Weights of a small transformer language model.
Size: 9 heads of 64, MLP 2304 GELU, vocabulary 8192.
Training: a variant of Adam for these matrices, 1039M tokens, 7927 steps.
Each number is 128 + 32 x the weight over its row's rms, rounded and kept within 0 to 255. Layers, rows and columns count from 0. Numbers have three digits each. The size before them is the row's rms in percent of the matrix's.

# layer 2 MLP up, 2304x576, rms 0.0343, rows 833-932, columns 448-511
097:091121168127081101092106114172133066091138081094128110114040155114164092102154097140076138125170132134133129097147141107081069128172165149055163146121054156118137124155130122135147122136175157
103:160098202153170105094124059100116129106139097129138155171130109018084154121068106155139103160159180120115122124106131101183069139118147114094109154082097155133126099198122156108105096096128123
106:068131147123137176128172101107136107141120084133163134103144127110170153111135172154123115144124132121146176114050158106178106111134134159106152103093094103186147156155130112223125159152132120
096:166135142122165098082079043128092115101135153182157165110134179162118075115162128175133095145149063104083123143100158096168150150150112126156137151072163100137147163142103120066096104169098122
096:185162133120124076108097099081096065099055136136140101073127081094070115121198093172162153144095118106145101238152148069133120129137109096150122169106134082184115133117172136102137102139116151
100:119100109164094125127151105096138072152130117119164180118076106100074161173147120166146118180149127169102117153119180117130062153145082136085166177159079120118186083120128152120150057160116090
099:163154127112161120116073125126091152082119132076124160111108105117111148141137146117173083111110198132148142103104170123196142062132102132139121133109100143110176110104070149096163096089210119
093:070168212137157083137119064112112146139084138118149137153116205147108152161172173152135116184144210138118143104176129148171115144045114073161067106130110119102145104150102135150131107114060156
102:139084189147134126169108135122107119113113091160159098135144141110121108105132141104098067159112100077178099112097146135172175149165135096112114172112171171163164087139136113164119133159161167
102:144172121112186144086091084132122145150081133127140151159114159208084142121084120108099164120165123137116132151124099102081133147147103157132103206128134145165147110131167114103067139115162147
104:149149129145159105177143078115145090111126089098101155153127119104113130129156127129093143177159147135133129147147181094111161103123159095163122102101153163141117109154090137147110084232125127
099:133155135132155122178051158032123113130118143092111186148173161158122156071145139134144107125074118131166114145049179166147130116108196083165116087143114127123106102168059100138164073164090117
097:084141161129125131127123134103133132109081123173094164145169133126203162120151155142143108138105108083140103138155112125178109149117133152073124097112185107186145188105224086145175121162098047
103:120191160115135152184129080144122146135109122199147161140135111089122107136156086085113097150149164154096179125164099133128112138115080098136180155105098123177108115138127153165158127082103131
101:125181176140143129170114121180104102142145066148100144161134159067188179154162173133130119159095147124135177160146107135106156132070182146128162155129092129140167029116136150150121124153098125
090:078155213159183095094097126121144095178111114088158150167116123181163160123160151100133123097162178140104085069089150125160149063074123173147178122123171094115155113172095140176122087165133094
097:164177134203083183120146106131072170113147117170160123126143165148113134110147166154139082181160136114151110138125125197147151122173128070127131168098105106153119169135144151128165099065119149
090:120174108105173100126086140115097120141097169140120141118103113108090162111132095105130124149135156144139152104120129102116093183096091116087094155109113139164211065164132135101141123114121075
100:154101147175151081153150138081147133176108143149141119142144095156077085143112177140068114092194120086126124113133124189119130109076092153128128150112167133139090106146114152120058080112147116
101:135155146138144172094111172121064170075157157169094104100166130089145109125080140167092146187134104086169101133099193123170094127110105151064119129128118119148124133107116149101137120138137068
099:085144062111142131082049117170151158106049154078132151124109130142149134109094082180093125091163130153059093145120146117130189134106132118101105108107124142199120196076160101108095165171154101
100:171137130116103133174104130050110105091082156097083120128140108110179133103185135181107198141093117080164208074096126101135147123126118064153135119070130140080154109127151120082098115128148170
098:193168138116111162139142067091090143152105140151127104184107160150159078096146149093087083186145144128116105112102126151124117109111138062105137188136176125131152138171066160112110155108146159
098:117123125096116117115065133101047154083148133145189136151164196083098105097136090159093125083095179075078117117132082122117111090119143114144110140127138097117131153097079181180152069149092111
097:145145165121154099169158117118135092078136175106125132125161113156184094110144127083085139126131118150149138077175133180132118122139137114096071136090129118145137130179119083172182121115133140
103:154187192134121145147169138140088095097151098117178174111150168108146118148125149168122114109110124111097104135164156129122128081133187158078128147137150141142132091173110101080162150114142123
099:123144146197159154182106034087086104148162176119169139107211021121145136158122179139129162091158157207117129175178121155154175115111105068142145146107129079088120091196063108136134088160133092
101:187106112112153183138115088140090091086189123110153166113112148143147132137124151128173089101118123160097087074146110158129100085118129111174131073078123159140117071132128122133172109176140191
107:153136122103183195146096060111096140117096112151128127150101166125116173095116135109077133123136151154132156129133132113062159093067143116118070152100174124097127183131191161064129155097075092
103:135092141102181068122131089096113090159136147192084127136145162111108107086135116111135137142096126076158194112185125190110070108093148126148130097105178106101123137131194167159154120144183118
100:107108158193121078079151188175153121156161114139063149100170118093167146124161180131115107135174162148119143107116142085181128126119116097096136139119052155114138088139112146128147115144103132
097:138113110130118140093114138089120117119131158182164135085125134110077145095108138099122154122157088130169091142139130109141168131112149119167074154097132228133155117123142092096152139133094101
095:167158128064128136125125169141134097108076124168146119117198106168112110110199130180118120136095187065144100124057086098135154102193093095118070077180134167168152074134145155082162135138174156
098:074175170115126171188115116210152169105117121071115127112140133087137089128126098110091112114101073121145114123131159109141137101165081095152089132108148153081116084131086079127153108116068123
102:139117108155116181106120146109104092083161131136092147108112086054148143129145089061096079167094095158152145162061128152110170139108206033160143136132049089108174082078105194126149119122111140
099:190093135153192100041149173122115097085105133164107118142147137119179134106104087136118151121136184075128197119190173111135111093119155076108071124110063144141112119159112083208142120143118147
100:140165135096143123118152135104132081176088125123087111158126068142078173109113128182118150116085081171126116132139167154103169149111104057172130197040170090117167144145151151089142118181139123
098:113133145105073141158125136067150105079113132162153067168122107107164161038151172109149103113117184132144140138093107083140137137141147067109089171121080074121173104141124157166138135150141108
100:095212085164194117150153145169156118121160111136136145122138079078132093120123134179107128119084131053136152151157144105124147117145137146182109119173169071149119122147129119149111112100120128
095:103143104153156108121133091150153101145155205182147132157129122164184173123132129185115128153117086077096161116083183148142122126159162065100091126131175106090158165078110170087116078204151124
097:138114098129170119162090175141065117118070095136158127195097084181166156096113157086091138157160138157120147164132128119090135147111105171157110165140198093110136186102110116114062124150116120
096:097128170132160153086086040121205074069147102107191083121116114157128191115103135150090143157139139100050140133095115165106100110097130164152063140100130130103126112144085165091120136134109133
100:130176115140092123099118125142151105126153152191143134167134206141104149082137104096138103148103125122073167147183133170164073144077141079131117126129090089088147135143153102094143101085115127
098:142142119163193129145123143118144088101128123124151163144162206175129115136154155106078109160141124156155167129102141145129120124098102084151137196106115114067050143131096138146164070101168107
102:101166141058115078118093091106099089094088169127118157151164146162164077089120112189132123177146121153097167164125164105096102100085183132150177134134162123131111067108137128150193092115113130
085:177138134084167072146135072148136093131109111121165122157132172131127104123109082170119109129139114066134111183120141112127043128122152124117131147114133149127084106173108106096101100131163109
101:149164092131120129136056139141134168105125133140127193140084111098110108115159128113098147137114188109105129144130148089115079143172106171128071123106083190118143085130113192118115204158097159
102:122160141139145118133096112130095146116164074136104081128165070156101130142140081148145158146144084126129187098192107088125116084116164076110138082117131212102157078144106156185118137126048077
084:137091085123155161116118116097100131156067135151135097127152121101105193102127182164128180129162163157168155131145137083172091140153118102145124170133137163146132180140132138198090118066145080
092:122151123101117155135110117172112105107110127096188166133071068115120120117109143155140098150113132079096163194176122079103179138131161114104105083074142103094091164087121150126187169128113109
098:151158101087095103161093151132119149124142105101119188142103087165099130083145141122119099142118132128103134165119101080095151121107111162146105147126156110121074136145116107159198152085109097
101:156150136131162124145105136121133149149118183169091119149158159111124067144136128149118166093137166059168146129151161121128148132106137151113129155095177074113122067095098129138141105189087126
095:162090127141132155099135139107083100190101096120138126151167101143164110149168140148102082187104120193142131123116158213104131120123082094103157136138194155168115088182136108183151118159123168
099:163105194143069109125128190170114142155068154184173098141133096153091063126087086184133115150118119164091106151101123138139088140140152115189128166092133114166088104142201109129171144128150057
095:133107106131126125143129110171162089142147209165165188148097172115167097084108138129142173112119155098136123172099166099149110083147099143103105173085118145150158110148120132182194137195138025
100:124140111112107074157099101128152099140083150132171153119140099112192138117151158114102093180138121107202146109175138096166095172168158149175138105091129108137137144161128146121132149184113103
101:107102168122087186095083162143118162151157138133164192146112140065185106110141177146147086159184162101133175113117208078145145092102105128090104179072054158088193108118094207064080130106140091
093:119145106138107099177168144145148106164220119167123105142138097113139190122113147191124139132146087138111118121134100142150148146103142081088092120144102126074140150156114163168189210113112067
102:125156111135138126175123054156136122085079102138162174171074135175107160127077136166119113099149143126122160143094165178113109127124131178129135168109142134110162150085165111131103096140092114
107:102146125136122057065122119174135160101164143094097163095161126130173119125107144134092121114157172118141180099114149190123150092139167136116177146149119103137119092112151105115108104110159117
094:148172192105088118156144165116132101124114099124120195099095094132152170139175092141167135111125124120115098163089164123146108072168116090121049150156102126127153075104034145134124122132133131
098:110123149150078099089085120155157211135143101170111084165148154153079143143171089156118087153079163123077112122144189154199123098144190143139145121095072064156094119170110093140137102139067128
095:065123098117190145122165135090151122105143179127129140096135113119114184112130164203064103084116129174101156096126129200105122143174151013105131158148099130162175129107147185091146109082174127
104:183175149124106158105153110125168115076132145122128071149115167058154115079064156173093105152187135169148123118148086115112120142159121086156122152059053130161122127157167113126146152126122128
107:089115104106154112162116148128139099078114153069054129118152113153141059109171099128084107122096126142166123098156174093125146152058122103083098147078158182149125097145165142081066082179130041
097:135096148126135111112143120153128130118064187075131153153110125107135126114182183206114141215168141125125111140123123112140134099071069178114087166090133085143140115096076117122150104066095075
098:168122169142147182173169120125147118111113112104150141125119120090184123118149128162058122106136116172110133165055136155119166131084114090116143125105097152111135097192100115148176095118092127
100:136118093174100148120080047162116101078108117087095107148151099123111140104157151193073142118225075124155171118147131120131098087054113111080122156082111143100083113116131137176127145121105143
109:122142163146116156169155096166099150088134164176104132130167139163141152116158159156155092171107149119140104148124091145086137145131178100096029137113175115120128140129134142110137117131039122
090:195182096123123142186136115111157082122043151123111099133131125135155126101151125124130134123139153153156110084096161068155157106125173106088152134097151123098108130100118117138171181150140083
100:139127211113121162112122080110101150080089169164115088072152088121188114108188185103132128156157142097088134101133118078202158147135141117144133150155124166120158125127079091099204144111160096
092:140125117129145153174105153116094083130124148129161164155149143117117113085101158166151119107142155049117162105124146123154115097146158105114142122141117118112106185100132134159089115169163105
101:162103149111138164090119162095127081109162107145094128163114171097133116155090108134148068255115126063095162103185120139145151109105163054161140119175151114077131103160067128044088128127121086
101:139103120115147165160078158116143117092087122075120107127132098109164158150134142141151116124141162071130157128142087137138142141153136115182125107134086145177127133137136176127112143164178108
104:169158125144126136144148144094052138138188149193197195121152193174183085068139134157113099140120128094122099140112168162165133085164164137063147075106121105044149089147109103144173102163062139
101:156165142145177120129058120142110170178079134154167129128106086202174161121164115112117128094070183113169179174114164120126112134104122187178132115138136124122067111171160137166134115173141124
085:148132162120126154195143131106061121087149123147117152141180138094149058117115062145063115077120166109129213076171145089142167123102143105129092164087094114134094142138122127083097118195070082
093:142170086132083158110090077112095067134158190152135145090130115128145098118138125121121129155126100147186108171081129116134139129129183104137169143085129090081131196119107162064158100114156118
106:126148154188122186150129147147137116122104165108059136099098151053078195170144148127120126137136113101144116112156165198096129127092211156146163127132119081145137093138101136145169120120119114
101:123182181179122156133164163111100111109175176108170182130114111138153125127203178108126172137061133098176129101119115163171164105145118098102125171103134132156116113187087185163125141132174064
094:091138140129156214155047133156144116098042118115129092118153140130130145151188176117146108125093098189090124131104126217141161189122147121127169082145152135192153159169143196124118132085142101
103:137148101105174162135068136176102146066114136130150097188130184122156133159127102118102126160099104129164149102143136126157143167105108150065142093122083076128088152128112152176200142130124102
099:089101115188139136134096130136131128123086151106135120120155125139144143158137200111118134172208148168100104081100098150070116146087162126168111140196123156197165130127139093113148101090113108
106:155155156134136121092088112143086117094127154152138185115112075121112100060164153151149101185121151098091133120154086111150087177112119107144133109119058095154199059138151084180125146123054099
101:085135167114158155088109161141109156127108093109102161181161105129150132093153129072109078199123147122124127167075124133121118055130172114160103111149111153090171102116140221164145083117153119
089:105126114135128081174112128165155184097126143135110125125135121110197149130110096107123157096129109112147131099161182180149164147075109112141129135133154086161161138119151177121078058097103099
096:099130121115125079127114100150157063111119146122092124136172151076095085131162108142082093147169094063157120146115135129128125089156112087162189108131132174083173106090153116130114122155071169
096:147202078136155123113092075112099079166133134155139135178143136139161153105171162192140101138150173177135143107119120096090158180140123122151118060133106102105075120107134135137161125184175148
101:108150136138160157143128155136134154163186097021127207131157111119116134140112068081133188171059136168105107159059196147154114127133177162129110107093125194122117183118135142144157101117134136
105:118123148115197095098144085148120152133100111139106153137141146135174114107130119137111095148140113123107085157041140222135161109166166101135134173096139147114158096149142180129180118122099154
100:147143107110138114156137145093141171113183167165123187113188100142095168115164140126103134156096078163134178112068197137110139181124103089121073110081113070147112167103094198097124064141122162
102:147194116111139198146147141101137092139076167166114108143159081141133146152115186133126143117153157116106096090080194117126127146095083159165118094147147129155158135124067074148141121129085142
096:110152174144067143113083155190185130191147149135150150139152160189137183095111125172119116112111178115099162120161223091134150106107149081116159086110139085127121157134095114097134095171144139
102:087110127155133151172183158130165143046104105105077142095179154155141125114114094120104123125126104166172126126111081152118059162181213134100120137090136110141123090149089134117123118138064123
099:080160118093123150094127141149113142116100093156175168124095085035111137089176119165093107180116183122142105172141099153150079122148150088073096135149062150148124061138131108151149124158167131
099:147128130106170100150133176084118105139132137127094113206088096098119126118137130158145181165126118123106114163100139127159136084078140133172129129098112078132155122129057140152171162094113131
109:107084205124057110153086153109115082150140128115107153141105111124152134118160189113101177143139102121089130131149196163207150168109140096112179116111137133118062116105073118106142120124136143
103:152194135124100090224151084178064079122119125093118117148127185123187121178157119134065132121177128166157130091141125110213065151074154144070110139144179116169078138190180147123127134117130202
100:161186138125239082174140143152067144140150120181137147108186093112199156109154129140145082130110078172089111122148156164122090082102113101112097135123148133166130140165173093128169046128178113
094:103148095098136116183106072155048124106124120103101093204131124137119121157144098159147141100112145109131153114184167140111142088063160149109118161097161113103150124134136105063114050104120129